Each number is 200 + 40 x the weight over the matrix's rms, rounded and kept within 0 to 999. Layers, rows and columns count from 0.

# layer 2 MLP up, 896x224, rms 0.158, rows 137-168, columns 0-111
194,284,180,226,188,220,183,163,234,148,187,233,202,255,268,200,313,167,165,213,227,172,157,221,269,157,183,188,139,244,252,226,191,229,190,290,194,248,240,236,123,133,169,217,237,225,174,166,194,97,193,221,209,176,174,245,156,286,188,248,242,181,218,163,147,203,297,140,170,143,208,208,139,212,212,212,207,212,219,190,171,147,202,158,156,215,200,164,234,162,160,141,171,167,241,183,186,207,178,170,183,226,226,181,273,241,139,204,140,214,195,205
141,229,268,197,215,196,243,163,213,209,193,181,265,160,220,187,211,249,264,187,263,149,219,154,245,190,177,124,234,212,212,213,178,243,206,148,138,194,198,245,133,183,202,249,271,209,220,140,250,201,258,146,228,171,174,179,163,204,221,233,252,191,211,178,228,173,209,228,193,203,209,191,171,244,195,119,204,200,205,222,265,192,147,185,214,151,213,178,283,210,230,241,252,156,222,186,242,263,125,234,187,135,135,279,243,192,235,245,233,212,195,232
214,261,205,220,244,238,185,190,246,187,182,251,252,227,131,212,329,236,177,266,248,267,219,131,227,161,247,169,223,224,198,260,265,199,195,205,143,101,246,163,155,268,194,235,232,259,97,197,195,223,281,196,190,208,145,242,244,257,195,218,217,190,202,170,191,219,193,252,172,148,149,205,189,229,239,273,276,131,167,182,228,185,168,229,177,224,208,181,201,219,197,180,242,188,177,262,216,304,214,239,236,162,186,210,184,213,167,137,165,254,279,142
203,220,188,290,259,160,202,151,207,263,190,178,268,190,182,235,243,294,217,124,299,258,179,205,222,202,188,172,165,150,160,208,213,194,213,194,145,120,205,286,211,232,192,218,150,132,240,134,167,259,256,238,158,230,237,170,191,212,277,117,187,134,240,182,231,203,208,209,177,157,143,193,153,172,153,321,203,154,190,290,146,153,221,201,188,227,191,194,248,233,181,157,174,253,196,207,153,232,193,204,230,230,143,166,205,168,165,207,162,183,155,180
192,197,262,104,213,187,170,202,229,252,183,194,219,168,227,169,175,175,236,211,161,247,180,231,299,210,86,212,192,199,182,209,206,160,239,152,174,146,170,258,231,174,195,191,221,215,204,257,231,233,213,174,196,178,171,158,185,200,178,157,260,147,235,224,176,211,207,143,171,206,199,177,220,258,229,97,224,213,232,102,205,156,173,192,252,232,218,260,211,187,163,196,173,164,255,174,212,209,227,202,188,187,238,230,223,211,160,141,165,174,211,211
43,317,256,238,216,149,186,182,234,153,196,229,190,243,226,210,159,125,270,196,193,239,133,262,145,197,231,198,176,207,130,161,182,202,181,236,172,151,226,255,156,183,175,202,164,203,196,160,200,201,180,133,195,211,210,203,137,168,179,221,193,239,207,200,155,245,213,193,276,165,227,216,150,195,220,152,179,239,219,204,202,241,235,240,254,224,199,195,203,217,225,172,170,200,246,190,177,194,148,229,277,194,216,178,282,237,219,183,202,193,195,207
263,140,277,224,147,181,62,250,170,186,186,123,127,217,223,191,173,269,183,158,148,136,215,202,162,151,184,210,167,159,196,239,181,251,116,199,156,182,144,282,174,150,118,234,286,196,278,216,215,228,228,144,217,174,222,194,118,141,135,220,214,182,269,141,150,204,232,199,216,173,240,219,180,206,162,190,280,251,134,199,272,111,224,180,233,190,145,163,203,221,194,220,152,277,213,138,171,220,203,184,220,186,172,209,239,196,247,232,169,200,176,153
166,206,226,246,178,201,161,165,185,244,287,109,298,215,293,140,195,240,101,254,181,165,134,211,173,194,219,225,282,295,248,231,142,187,176,267,236,137,221,170,185,156,87,180,256,187,247,213,214,223,151,184,194,200,213,215,187,279,186,147,182,140,237,159,185,189,153,186,192,210,203,236,284,164,232,177,208,197,186,190,182,212,262,219,140,257,189,215,193,218,204,240,147,156,219,219,220,175,232,186,264,192,159,209,184,159,150,93,112,142,221,226
226,284,142,202,312,171,184,203,191,152,161,234,158,187,182,277,225,203,181,252,162,159,167,244,217,216,209,181,189,113,226,185,210,213,168,216,192,197,234,129,159,185,236,237,142,266,191,168,251,248,204,141,247,232,164,190,161,208,152,200,179,222,227,201,244,185,166,206,133,170,216,241,184,275,217,202,219,219,193,189,213,142,213,196,111,128,174,149,188,199,204,170,219,193,184,132,201,250,198,114,143,228,237,233,208,183,202,238,186,173,136,198
107,187,244,237,192,138,213,227,245,240,181,250,238,246,208,282,198,176,149,239,213,131,177,184,132,208,253,208,172,218,180,225,143,223,176,235,267,207,210,199,246,175,214,174,191,201,188,129,175,168,162,194,179,233,227,180,192,255,163,239,191,203,195,248,178,250,228,223,218,166,167,168,164,195,228,168,203,141,186,192,224,252,159,175,263,185,225,246,222,244,230,214,215,216,170,148,236,216,218,173,290,144,219,264,246,186,164,186,246,225,190,116
252,176,194,156,226,284,191,188,242,210,146,202,147,216,216,152,257,299,222,242,150,176,239,271,117,145,228,255,153,235,261,187,165,241,181,225,204,170,134,198,248,230,173,157,133,194,200,208,156,133,167,158,147,216,250,251,240,174,237,224,226,141,222,120,244,294,167,168,183,176,140,262,183,217,185,144,183,205,251,263,154,249,211,139,175,204,181,191,259,200,144,172,164,194,186,283,261,226,228,215,228,207,228,258,220,194,109,183,184,170,262,203
176,194,263,167,177,209,230,160,175,201,169,136,208,208,189,134,241,231,263,224,221,265,227,174,302,192,165,195,228,156,205,241,162,143,214,230,239,205,214,186,258,286,189,182,224,164,233,221,263,149,176,108,221,220,326,174,217,248,151,178,197,175,219,203,253,205,98,137,119,233,222,191,240,283,234,192,234,186,251,228,245,200,237,109,189,145,199,119,246,199,99,191,185,191,162,270,237,170,265,193,186,197,223,189,195,202,192,177,114,230,219,249
147,240,209,193,209,243,138,156,230,224,193,141,214,193,172,231,256,206,185,185,251,211,197,192,198,173,233,241,139,183,231,199,230,170,249,165,146,226,215,195,130,239,177,235,200,255,200,212,209,228,221,170,248,241,192,180,183,198,163,180,238,235,197,234,149,160,193,236,144,193,137,206,269,189,194,213,170,280,151,180,221,217,228,210,161,160,167,148,246,155,130,190,157,308,226,256,249,222,212,247,260,307,236,211,222,230,219,222,183,164,207,177
209,251,255,270,263,229,281,193,181,239,191,215,236,175,186,249,86,200,132,237,174,172,220,189,219,124,240,194,218,221,189,229,143,166,223,196,131,203,234,263,206,239,151,248,205,104,216,195,276,177,158,163,193,219,241,163,173,223,182,150,120,147,283,207,189,181,153,220,190,189,234,249,196,224,199,266,131,223,164,219,208,161,171,232,152,198,198,184,181,166,132,183,252,260,174,310,170,172,248,179,157,128,189,257,221,266,223,257,213,216,137,157
156,179,249,185,244,211,225,251,166,266,208,185,159,225,127,197,228,181,213,210,243,191,151,213,213,261,235,149,231,198,199,211,220,264,143,198,177,241,187,181,209,181,181,176,196,236,248,186,211,222,177,147,177,190,170,238,156,246,162,226,174,240,224,198,193,152,166,236,231,184,199,213,199,139,139,274,177,238,268,186,227,207,225,210,142,280,284,162,183,258,146,207,207,221,204,180,201,174,166,156,153,207,144,165,227,209,202,195,165,215,182,129
205,184,247,225,262,268,290,163,247,201,138,179,217,246,264,181,178,215,244,195,201,198,256,232,167,177,166,228,227,178,203,219,234,202,203,190,180,205,225,151,212,158,180,213,103,218,221,270,258,209,253,155,154,262,180,122,157,197,239,228,159,111,210,151,182,192,218,242,191,225,223,193,258,308,162,256,212,241,128,162,136,146,180,275,230,184,208,129,123,224,262,201,193,255,155,202,193,271,269,247,143,198,233,249,255,270,198,208,253,205,136,236
168,203,223,190,180,96,208,183,244,195,221,266,173,234,188,241,161,194,166,260,216,193,232,189,210,199,175,246,210,181,213,284,206,142,276,268,222,222,153,187,297,165,187,275,183,155,195,195,148,214,221,122,212,217,139,275,151,177,220,154,200,172,201,232,248,186,176,200,167,218,274,96,227,268,201,131,155,117,248,121,162,214,240,169,183,211,221,195,166,234,241,187,201,226,144,138,187,206,211,182,182,210,204,151,181,170,129,145,122,217,169,235
195,108,175,241,239,186,167,212,283,210,142,166,146,194,211,213,153,230,232,157,181,148,263,261,211,205,217,102,223,166,215,207,217,234,165,210,177,180,206,278,191,190,129,160,293,214,193,138,234,174,187,192,258,243,238,160,205,180,196,132,218,217,169,275,183,169,233,179,156,236,227,194,123,247,188,226,163,254,205,147,172,226,266,196,237,198,226,265,215,222,110,296,246,215,299,183,219,186,171,182,276,157,133,246,230,260,174,234,228,168,179,244
195,203,262,228,226,226,181,191,258,188,211,178,119,151,187,189,218,250,240,141,180,209,227,316,181,207,217,211,167,268,135,151,159,136,202,192,201,144,147,262,251,230,205,189,177,198,237,250,245,247,181,165,211,171,232,205,201,247,173,199,194,216,254,162,190,227,258,207,251,118,230,182,232,154,163,186,197,205,189,219,227,179,177,194,186,245,198,218,196,244,276,198,141,211,247,292,195,174,204,253,213,214,262,138,283,133,210,161,175,248,239,184
264,233,205,222,231,190,155,224,77,266,164,197,183,220,254,199,239,209,233,236,199,220,173,192,243,250,215,133,240,226,172,194,201,129,193,201,176,153,193,212,138,270,190,173,206,214,152,294,201,156,249,217,220,101,209,160,157,132,184,195,193,278,175,177,196,243,238,234,153,245,181,198,178,224,159,146,197,205,210,188,168,145,313,156,228,182,263,281,148,173,185,187,153,195,224,243,256,230,226,199,200,233,199,161,144,243,167,173,109,109,237,177
253,251,234,219,172,209,201,196,232,224,169,159,135,243,182,209,182,258,154,132,179,191,203,121,195,160,159,99,219,226,147,205,175,205,179,166,199,173,175,181,194,244,185,145,183,161,224,221,221,196,178,238,226,207,181,294,164,208,216,210,270,174,239,131,276,224,235,187,273,152,192,270,209,174,195,237,179,144,232,134,219,194,224,200,213,224,268,174,215,201,242,157,181,233,207,152,313,217,216,240,214,206,293,199,137,236,264,218,169,248,147,161
245,204,176,211,253,165,235,151,213,266,203,188,154,199,166,274,237,244,146,213,134,220,169,220,108,185,193,166,193,209,222,192,146,220,159,202,203,270,172,155,148,190,123,208,238,207,156,140,271,220,165,217,187,181,202,204,222,106,189,94,249,236,253,147,186,157,267,217,125,205,277,170,160,260,237,226,247,184,217,237,172,183,209,197,194,179,207,265,148,225,302,305,173,152,202,206,285,130,170,184,257,179,215,255,225,211,162,199,139,216,261,176
227,187,218,180,236,231,172,169,239,251,153,239,187,166,204,206,228,248,85,178,187,222,150,177,260,245,139,203,202,144,182,233,171,270,191,176,158,197,229,275,148,160,237,211,132,216,193,161,232,224,193,160,217,254,132,133,225,156,229,238,211,206,223,230,205,180,220,239,200,200,166,245,144,135,220,182,117,171,170,230,119,148,267,145,204,202,228,158,204,217,262,152,216,224,172,203,265,178,234,185,169,226,170,200,243,196,228,285,201,241,244,209
164,267,198,237,264,210,147,184,250,229,232,304,205,237,248,202,234,189,208,190,201,241,173,266,196,203,223,218,252,196,253,243,239,233,227,238,245,236,148,219,159,210,198,259,209,169,170,178,255,206,203,255,193,223,209,199,202,233,225,234,144,224,159,215,186,176,213,208,204,231,205,236,240,227,233,204,225,200,166,144,248,313,144,240,278,157,260,207,195,260,216,211,199,214,263,94,235,219,155,194,214,227,228,249,181,233,204,182,157,258,226,204
209,121,199,274,273,135,266,169,155,184,178,198,273,173,249,229,139,170,229,152,211,221,185,237,198,259,212,150,243,186,241,235,215,186,169,216,275,171,239,169,156,207,226,168,142,216,197,206,200,205,212,141,207,131,252,176,219,211,163,226,226,189,226,212,227,176,172,229,224,163,257,240,140,208,208,264,183,245,179,239,208,195,223,222,200,147,219,201,182,192,127,197,111,163,177,145,131,201,272,217,125,224,209,146,193,159,230,242,208,190,131,176
163,177,244,213,218,213,176,268,196,229,178,204,190,239,180,261,246,193,183,124,182,216,162,189,144,191,190,202,158,139,219,273,117,206,208,130,214,152,202,219,164,244,185,243,152,163,124,212,241,178,213,160,247,214,204,200,112,84,184,223,286,188,292,220,210,205,228,256,162,148,214,214,166,288,193,193,260,216,157,240,228,153,207,147,145,226,191,169,238,189,229,216,199,182,190,164,156,267,151,235,235,185,180,187,308,225,178,210,158,257,315,141
225,222,225,213,206,277,207,204,159,182,191,188,229,155,159,232,183,166,194,173,238,172,178,151,206,179,219,221,216,130,228,192,192,236,160,195,223,277,218,229,205,148,129,254,182,208,234,234,159,224,274,142,158,211,233,268,256,132,191,221,179,208,196,129,229,219,246,215,224,196,235,184,255,296,199,132,212,241,189,236,185,123,206,151,117,219,200,212,201,227,173,270,223,123,239,144,198,181,207,176,115,224,187,190,150,114,238,156,282,184,185,260
193,294,252,251,173,186,170,181,226,181,217,230,169,139,217,172,163,196,139,180,175,241,214,135,127,243,179,240,201,232,258,150,190,256,253,141,182,272,82,198,205,212,197,158,177,201,214,209,217,247,202,213,137,213,173,192,221,236,224,214,190,187,215,167,158,181,158,198,212,155,167,201,185,198,181,161,196,149,150,220,238,186,172,260,121,185,189,174,257,163,194,210,171,169,169,220,220,199,203,189,143,189,167,232,225,203,224,227,151,150,135,170
214,208,292,189,141,219,241,105,187,176,182,187,139,276,118,216,204,153,250,229,165,235,249,218,152,240,190,197,213,136,200,174,168,181,178,230,219,156,176,207,250,109,204,141,184,141,207,223,218,155,159,165,155,186,281,268,192,199,192,204,208,201,224,160,171,176,194,215,223,178,171,210,130,205,196,220,205,193,192,159,294,250,152,192,173,226,236,237,258,201,144,185,213,165,240,97,219,280,211,211,168,157,241,180,248,184,135,170,221,213,220,173
170,210,200,302,209,96,210,250,249,214,177,224,245,160,207,170,125,187,171,174,233,165,186,195,143,225,228,143,260,183,245,190,256,249,216,212,205,203,196,221,206,232,208,186,177,141,261,160,153,79,154,146,254,207,193,240,179,248,190,201,215,186,163,142,215,224,202,229,205,217,194,190,230,201,160,188,177,218,192,202,233,169,138,185,181,198,223,189,200,216,190,249,219,165,187,236,230,173,237,157,174,210,208,194,191,182,272,244,285,243,228,211
123,220,218,201,102,184,257,195,209,214,177,209,206,224,182,162,233,234,153,260,159,178,198,187,181,231,165,213,187,158,173,235,199,205,261,200,228,192,206,229,179,192,224,166,247,180,164,231,173,180,229,194,236,175,153,224,155,159,177,192,182,161,247,192,222,196,167,209,147,197,119,219,268,133,185,216,272,239,200,237,198,169,260,196,170,233,160,280,176,215,273,161,280,170,183,212,168,230,225,147,214,262,261,218,190,233,214,174,158,246,228,142
143,196,156,217,201,230,229,257,246,202,248,262,171,195,252,236,163,143,98,303,199,250,156,251,176,152,178,161,275,167,166,194,196,248,197,217,222,226,203,246,294,184,262,307,220,252,193,236,152,186,227,108,142,245,195,192,208,119,246,183,209,79,142,149,247,252,236,234,226,217,192,235,177,166,175,167,171,191,250,174,170,186,165,227,310,161,263,242,193,234,242,270,301,146,179,205,161,223,292,150,187,284,273,301,211,201,148,240,202,215,137,163
# layer 2 MLP down (transposed), 896x224, rms 0.0441, rows 137-167, columns 0-111
158,251,153,188,200,239,286,240,136,228,145,242,220,163,142,82,149,253,251,183,219,228,231,251,144,194,226,254,319,179,204,177,139,168,183,162,207,162,160,165,248,185,249,140,205,205,236,193,178,254,140,159,199,174,187,232,199,184,216,200,187,144,176,222,265,208,147,282,144,239,232,263,246,173,190,243,207,289,234,179,182,211,204,259,242,235,255,188,209,239,195,204,206,179,194,160,177,128,157,171,223,148,192,158,124,198,271,239,226,225,161,237
258,161,125,127,171,199,166,197,167,152,163,231,177,194,247,246,227,157,145,205,124,227,145,238,174,187,177,258,188,169,136,184,239,114,130,199,262,183,139,162,274,203,197,161,167,214,186,187,171,217,198,171,228,261,174,267,206,190,231,119,160,148,140,271,198,208,182,206,193,264,180,219,245,219,194,237,213,227,121,192,99,222,265,169,198,291,251,284,204,158,164,198,205,215,119,233,143,165,246,169,211,237,200,135,199,181,213,204,225,177,155,204
150,193,184,230,143,95,238,234,246,232,248,173,206,259,180,211,158,168,194,214,113,168,234,177,143,214,150,235,157,200,162,131,205,171,198,207,185,245,183,250,183,130,201,174,199,196,252,162,219,198,191,131,206,242,178,171,167,48,153,239,151,292,252,237,127,191,218,181,173,254,175,186,242,193,189,137,175,223,269,196,193,256,148,205,203,213,182,247,230,248,202,218,189,228,235,222,207,116,182,165,133,191,185,218,175,179,252,235,228,185,124,150
225,196,211,134,126,194,219,249,191,235,151,166,147,197,123,126,226,183,190,150,190,168,149,215,215,104,224,272,263,257,88,240,224,173,185,263,129,240,243,135,159,109,120,211,187,243,207,220,220,125,253,153,193,165,151,279,156,172,181,194,208,159,204,141,235,207,301,171,155,200,226,186,241,162,186,137,179,254,189,162,142,247,197,213,195,216,163,238,187,187,231,203,243,117,219,292,208,224,225,126,153,205,231,193,147,203,246,143,193,153,226,281
223,207,138,289,234,238,278,199,131,126,184,189,189,213,182,191,254,275,154,222,232,176,226,225,156,235,253,209,203,198,184,144,184,224,183,242,236,243,220,220,185,256,241,202,192,155,199,147,207,158,219,199,234,210,195,247,198,158,209,265,136,239,181,213,135,206,237,223,250,164,200,235,197,171,178,263,207,173,177,295,140,247,241,180,168,167,189,148,175,205,235,176,206,239,115,309,191,246,96,195,166,215,175,148,160,164,220,207,244,207,255,144
260,145,156,145,235,225,183,161,163,282,192,200,208,158,171,220,268,293,162,200,187,192,252,157,250,211,203,188,252,193,191,202,200,174,199,187,178,231,233,125,272,240,146,225,289,136,177,271,261,255,171,276,222,196,206,236,249,255,198,241,200,176,154,209,245,149,160,250,150,290,230,174,173,204,221,220,214,119,191,169,175,188,158,186,163,160,200,171,174,192,235,250,200,162,126,198,225,230,202,189,124,213,178,176,134,157,240,224,198,225,219,146
125,264,152,145,225,192,272,159,253,206,220,266,233,162,225,198,216,224,238,230,226,237,207,224,232,306,194,204,256,284,220,216,243,144,256,222,289,188,221,147,235,240,196,140,151,228,157,213,210,235,189,217,231,209,208,223,250,239,271,206,199,225,160,242,179,250,167,153,175,209,131,183,167,202,227,203,165,131,264,143,163,299,242,251,207,161,222,222,141,179,183,203,215,177,146,246,206,176,199,206,195,260,214,246,128,252,163,141,214,232,203,243
165,192,121,170,234,153,187,286,214,225,156,203,142,185,156,199,145,197,300,200,152,207,244,141,286,223,172,184,99,194,183,141,233,161,222,141,161,218,184,211,228,252,282,181,170,172,169,157,206,197,247,198,200,206,185,205,194,154,285,217,187,212,169,167,237,199,249,223,215,174,184,190,136,221,146,195,202,238,218,246,202,209,131,146,171,182,180,130,249,163,192,251,255,229,170,203,190,202,189,138,191,212,245,185,228,217,238,222,262,246,238,206
220,147,272,234,127,238,178,233,232,268,212,211,283,234,252,156,210,216,168,156,193,236,181,140,177,186,167,224,224,188,230,211,192,179,219,209,229,188,193,189,227,210,114,137,179,167,177,266,141,140,146,176,111,185,169,163,238,216,208,189,191,179,238,177,160,205,224,215,263,218,152,186,238,154,214,102,207,224,200,192,206,208,182,202,290,232,177,184,210,192,267,224,236,225,223,251,263,167,232,299,226,235,224,229,231,209,212,165,221,237,210,192
156,198,216,136,192,242,167,183,180,202,207,197,206,98,224,201,225,264,230,166,207,231,200,256,203,168,202,159,240,244,295,143,192,184,287,126,213,183,199,204,160,246,190,256,179,225,224,224,174,161,213,238,227,193,197,238,226,188,260,189,220,277,220,112,164,139,238,195,252,268,192,237,226,173,183,182,198,218,131,227,204,152,249,263,114,214,186,218,237,208,142,174,192,164,175,253,160,187,231,196,116,193,195,150,188,151,248,171,108,172,203,263
176,241,187,210,168,199,266,201,139,140,246,180,228,181,167,287,209,162,209,165,264,225,202,184,297,196,207,139,198,182,162,246,171,170,243,219,111,208,245,173,197,174,243,237,219,232,160,166,185,258,274,215,213,234,137,170,121,218,219,224,241,280,188,282,212,205,207,207,234,193,224,203,242,229,202,214,146,192,176,140,234,158,223,227,228,236,302,167,192,190,235,200,226,204,220,129,135,126,164,216,197,225,175,139,219,205,208,170,226,197,193,222
237,167,225,204,239,156,189,230,216,269,226,256,141,208,273,243,177,259,146,155,190,187,177,282,78,146,210,253,123,227,186,214,156,257,260,196,173,192,257,269,169,98,176,229,190,171,156,220,211,225,250,302,187,192,113,187,139,193,184,144,232,211,203,264,141,233,255,264,315,223,200,274,145,208,171,255,250,174,171,212,145,226,203,216,251,228,219,235,203,195,314,216,182,235,210,146,136,171,157,204,233,259,199,190,213,133,186,212,317,114,186,216
258,229,199,183,192,177,212,305,192,128,221,245,196,236,218,225,173,163,169,213,179,197,252,174,171,172,157,232,262,250,208,186,217,267,154,201,185,169,240,143,228,189,214,188,220,155,243,205,155,184,165,271,236,205,220,215,277,173,231,217,194,168,177,160,290,249,172,215,223,272,215,175,143,170,225,218,262,155,229,269,261,200,176,207,209,199,190,193,148,274,303,257,197,165,136,151,196,179,211,185,147,143,221,182,157,155,205,179,241,201,201,223
178,247,158,197,211,231,182,123,255,266,248,210,190,217,167,193,239,186,177,203,235,176,155,176,245,219,172,117,207,263,177,143,272,212,189,192,190,252,163,202,183,270,234,106,235,177,184,210,121,195,232,127,178,225,183,251,252,124,108,175,270,207,247,187,249,190,232,181,238,111,241,244,183,211,186,151,262,203,218,228,203,194,137,205,222,181,208,191,238,207,219,318,251,159,218,131,179,132,183,183,147,259,274,137,235,194,186,144,197,174,147,239
260,246,199,229,140,192,194,178,198,179,189,250,230,208,263,147,207,203,173,227,182,171,255,205,162,210,157,236,215,199,192,213,213,169,209,194,247,160,170,232,226,243,252,205,228,195,219,177,155,160,212,273,183,227,247,191,231,153,235,174,236,178,211,173,189,204,218,183,191,251,137,197,222,266,207,128,227,191,102,257,190,172,166,229,261,145,161,174,223,141,266,205,151,171,231,174,215,175,266,240,234,168,245,199,203,141,191,218,214,177,255,287
195,209,181,150,181,263,136,228,199,239,240,232,209,150,161,230,155,287,227,160,242,208,208,216,190,152,208,249,187,240,201,141,177,191,250,221,211,215,189,267,193,264,253,169,219,184,205,165,209,160,177,156,204,133,137,191,235,182,166,153,220,200,219,111,254,216,168,244,186,202,250,171,142,137,185,175,179,141,234,282,199,286,202,185,183,103,266,328,203,205,166,219,231,165,182,200,206,131,161,142,233,179,236,221,185,186,203,128,141,144,296,294
222,194,246,223,238,233,193,188,192,207,198,168,194,179,202,190,176,150,262,150,142,175,221,269,194,210,250,158,186,222,213,149,165,257,134,144,185,165,217,234,142,227,218,163,178,219,211,231,201,186,178,267,201,137,230,155,241,223,129,211,208,232,226,231,186,179,214,223,257,242,118,319,213,192,239,241,245,256,165,254,253,227,151,189,195,167,198,180,201,192,186,247,180,211,207,260,198,208,177,151,217,166,216,274,199,165,228,243,300,208,142,144
150,245,147,135,174,201,247,176,154,155,242,205,270,163,212,189,202,187,180,192,224,247,134,146,176,245,145,244,159,212,143,221,203,210,243,198,240,165,149,173,235,211,267,202,121,180,169,266,144,209,219,203,172,126,202,236,160,228,181,268,202,183,209,166,231,235,181,192,224,162,148,230,222,165,229,189,229,169,205,207,224,164,134,179,157,238,156,146,190,246,271,134,123,156,164,207,192,267,217,216,150,224,242,138,218,197,199,203,202,240,158,173
105,237,153,214,172,197,197,193,202,206,210,157,240,263,218,204,189,188,191,197,256,251,214,108,201,248,182,144,229,151,211,259,228,220,186,286,225,216,246,174,141,117,167,224,200,226,195,150,128,188,170,278,211,254,150,152,130,160,226,216,182,158,155,256,219,173,193,205,204,246,204,203,236,182,177,201,192,204,277,203,159,189,193,161,180,181,207,210,235,155,181,251,222,216,131,97,197,235,235,182,181,184,161,290,155,258,179,209,218,201,161,268
202,161,273,168,156,149,154,194,250,217,250,172,292,163,197,229,194,200,211,130,178,297,192,158,161,210,188,214,166,146,185,205,151,258,173,213,222,229,246,134,224,163,226,219,220,214,167,160,181,165,172,169,210,256,188,174,214,185,174,259,200,172,170,235,216,188,203,210,252,292,269,235,229,206,170,217,233,162,120,251,195,219,184,211,230,193,181,167,247,237,214,157,228,227,193,188,126,235,156,161,235,172,222,238,264,172,237,134,296,250,168,185
263,188,189,142,232,201,227,203,195,160,204,203,288,169,248,210,199,197,163,227,235,236,173,180,192,248,245,220,179,204,261,178,221,164,255,232,209,169,233,239,207,250,187,276,301,255,143,143,175,225,215,178,194,147,202,95,231,182,202,276,135,206,198,221,147,159,194,220,161,218,193,173,114,231,204,224,187,242,198,238,147,202,143,187,171,171,110,165,178,119,130,255,163,229,179,266,124,221,182,232,249,261,186,145,207,199,144,178,210,215,201,222
174,189,169,184,133,283,211,230,217,202,185,246,222,192,210,97,170,219,228,213,191,229,241,136,271,209,201,264,198,239,166,259,278,146,267,190,209,122,213,199,188,254,220,174,239,207,241,244,212,156,265,237,256,234,225,194,151,260,202,254,149,171,186,256,205,274,165,199,316,150,146,212,227,135,130,180,180,210,210,193,232,207,229,213,200,251,161,143,205,224,100,86,227,232,168,189,121,257,209,157,133,220,167,93,205,162,210,183,218,156,197,181
157,221,233,209,212,175,165,199,173,264,227,182,133,202,168,173,189,191,270,261,217,196,222,214,124,297,223,190,187,185,228,177,224,208,190,241,227,180,169,147,213,282,177,262,229,159,222,222,152,185,163,141,161,186,240,232,208,210,172,116,225,205,231,97,199,208,224,225,173,227,197,162,240,247,230,179,259,287,271,221,193,258,143,269,180,153,145,232,172,185,166,281,234,169,237,204,185,229,203,229,205,193,230,167,182,262,233,155,223,172,174,178
253,126,160,183,146,208,241,221,161,178,165,142,187,123,126,191,199,176,183,223,203,158,234,182,135,164,145,196,157,245,184,210,182,175,164,145,190,190,218,217,232,225,238,156,125,174,195,210,187,187,199,152,149,219,193,211,212,203,161,187,212,202,208,183,163,231,237,174,170,121,174,200,187,181,159,204,216,162,217,261,185,117,283,172,131,178,154,217,225,165,184,211,195,174,184,254,167,224,174,211,123,203,157,179,201,193,234,157,224,166,191,198
226,242,202,103,184,203,157,179,235,212,204,132,163,243,178,173,239,248,179,222,226,189,220,217,269,186,215,217,191,224,152,172,181,250,237,206,122,197,121,212,226,184,190,231,208,188,148,248,225,215,190,245,188,252,175,181,148,183,225,202,153,177,187,197,155,187,187,128,183,206,167,171,242,192,158,181,188,153,216,158,212,248,159,163,199,281,204,201,219,173,246,247,214,221,215,233,221,238,99,232,218,146,211,205,186,215,226,176,206,190,216,221
183,212,171,163,211,159,190,144,177,186,236,182,246,114,231,157,173,199,261,256,161,197,221,191,236,220,186,192,245,215,192,175,292,210,171,303,214,253,223,175,166,175,133,148,202,252,254,195,230,164,214,202,175,220,212,204,194,253,193,192,146,195,104,188,222,230,160,230,249,206,178,124,234,160,200,205,199,247,244,133,187,268,247,229,207,183,224,264,153,244,154,215,262,201,211,228,218,161,226,85,187,159,152,203,128,183,204,129,264,151,141,198
227,172,219,210,208,133,189,174,275,225,151,155,247,228,197,182,231,243,198,256,187,251,238,228,193,159,190,165,193,240,202,217,211,149,221,184,174,161,146,182,146,241,245,121,205,147,176,176,217,231,160,234,237,193,190,134,181,250,156,180,205,208,193,270,153,185,143,226,196,228,157,216,186,150,167,286,226,163,215,178,198,226,175,228,206,145,201,200,224,224,197,172,168,256,177,253,227,219,190,241,253,176,222,202,240,293,114,194,127,208,203,142
262,206,193,213,214,168,279,226,218,205,166,142,211,258,118,237,172,223,189,237,130,128,156,283,279,144,176,181,177,213,158,289,220,193,161,225,171,116,245,176,142,149,217,205,159,249,182,213,159,206,192,248,205,217,217,150,171,170,184,228,120,259,226,153,235,224,263,246,234,223,239,270,140,248,280,174,220,218,218,166,198,196,253,200,267,218,125,201,214,195,211,199,189,314,210,191,158,200,235,161,245,189,228,170,168,234,189,231,170,231,233,231
188,229,192,216,272,199,139,269,207,240,227,221,280,146,248,182,225,243,205,176,275,227,134,216,166,203,201,190,213,238,218,195,198,255,219,159,155,299,202,214,181,254,188,259,179,261,110,198,186,205,197,176,241,199,128,160,148,229,216,189,156,175,184,200,238,246,219,198,218,233,205,180,226,204,216,158,228,215,216,234,173,184,233,256,256,178,187,171,177,215,241,224,227,200,148,298,223,162,164,175,250,226,236,209,199,217,231,293,160,190,156,164
200,125,237,154,181,311,237,179,198,174,227,166,173,199,152,176,260,151,203,201,229,226,198,209,244,198,140,158,121,181,175,207,135,159,168,258,136,188,179,214,266,200,178,221,224,246,112,218,234,257,266,202,181,162,194,159,241,162,189,267,166,244,182,220,188,123,181,208,168,195,209,166,254,228,172,189,261,239,250,193,200,243,227,181,207,167,171,208,224,105,191,181,166,257,174,153,190,165,168,260,233,256,179,169,208,247,138,166,190,172,194,174
230,168,114,198,246,169,203,193,209,202,170,199,198,204,236,185,160,210,213,196,136,245,252,165,239,226,171,204,256,214,157,181,108,201,210,121,219,180,178,196,217,170,219,277,164,152,191,215,200,208,184,170,181,205,187,229,178,171,204,210,201,227,174,140,252,171,188,228,126,276,226,222,195,163,192,145,174,219,257,156,203,185,167,209,174,177,148,204,201,166,170,206,138,196,269,221,266,225,181,289,147,169,172,150,204,182,213,231,216,199,172,248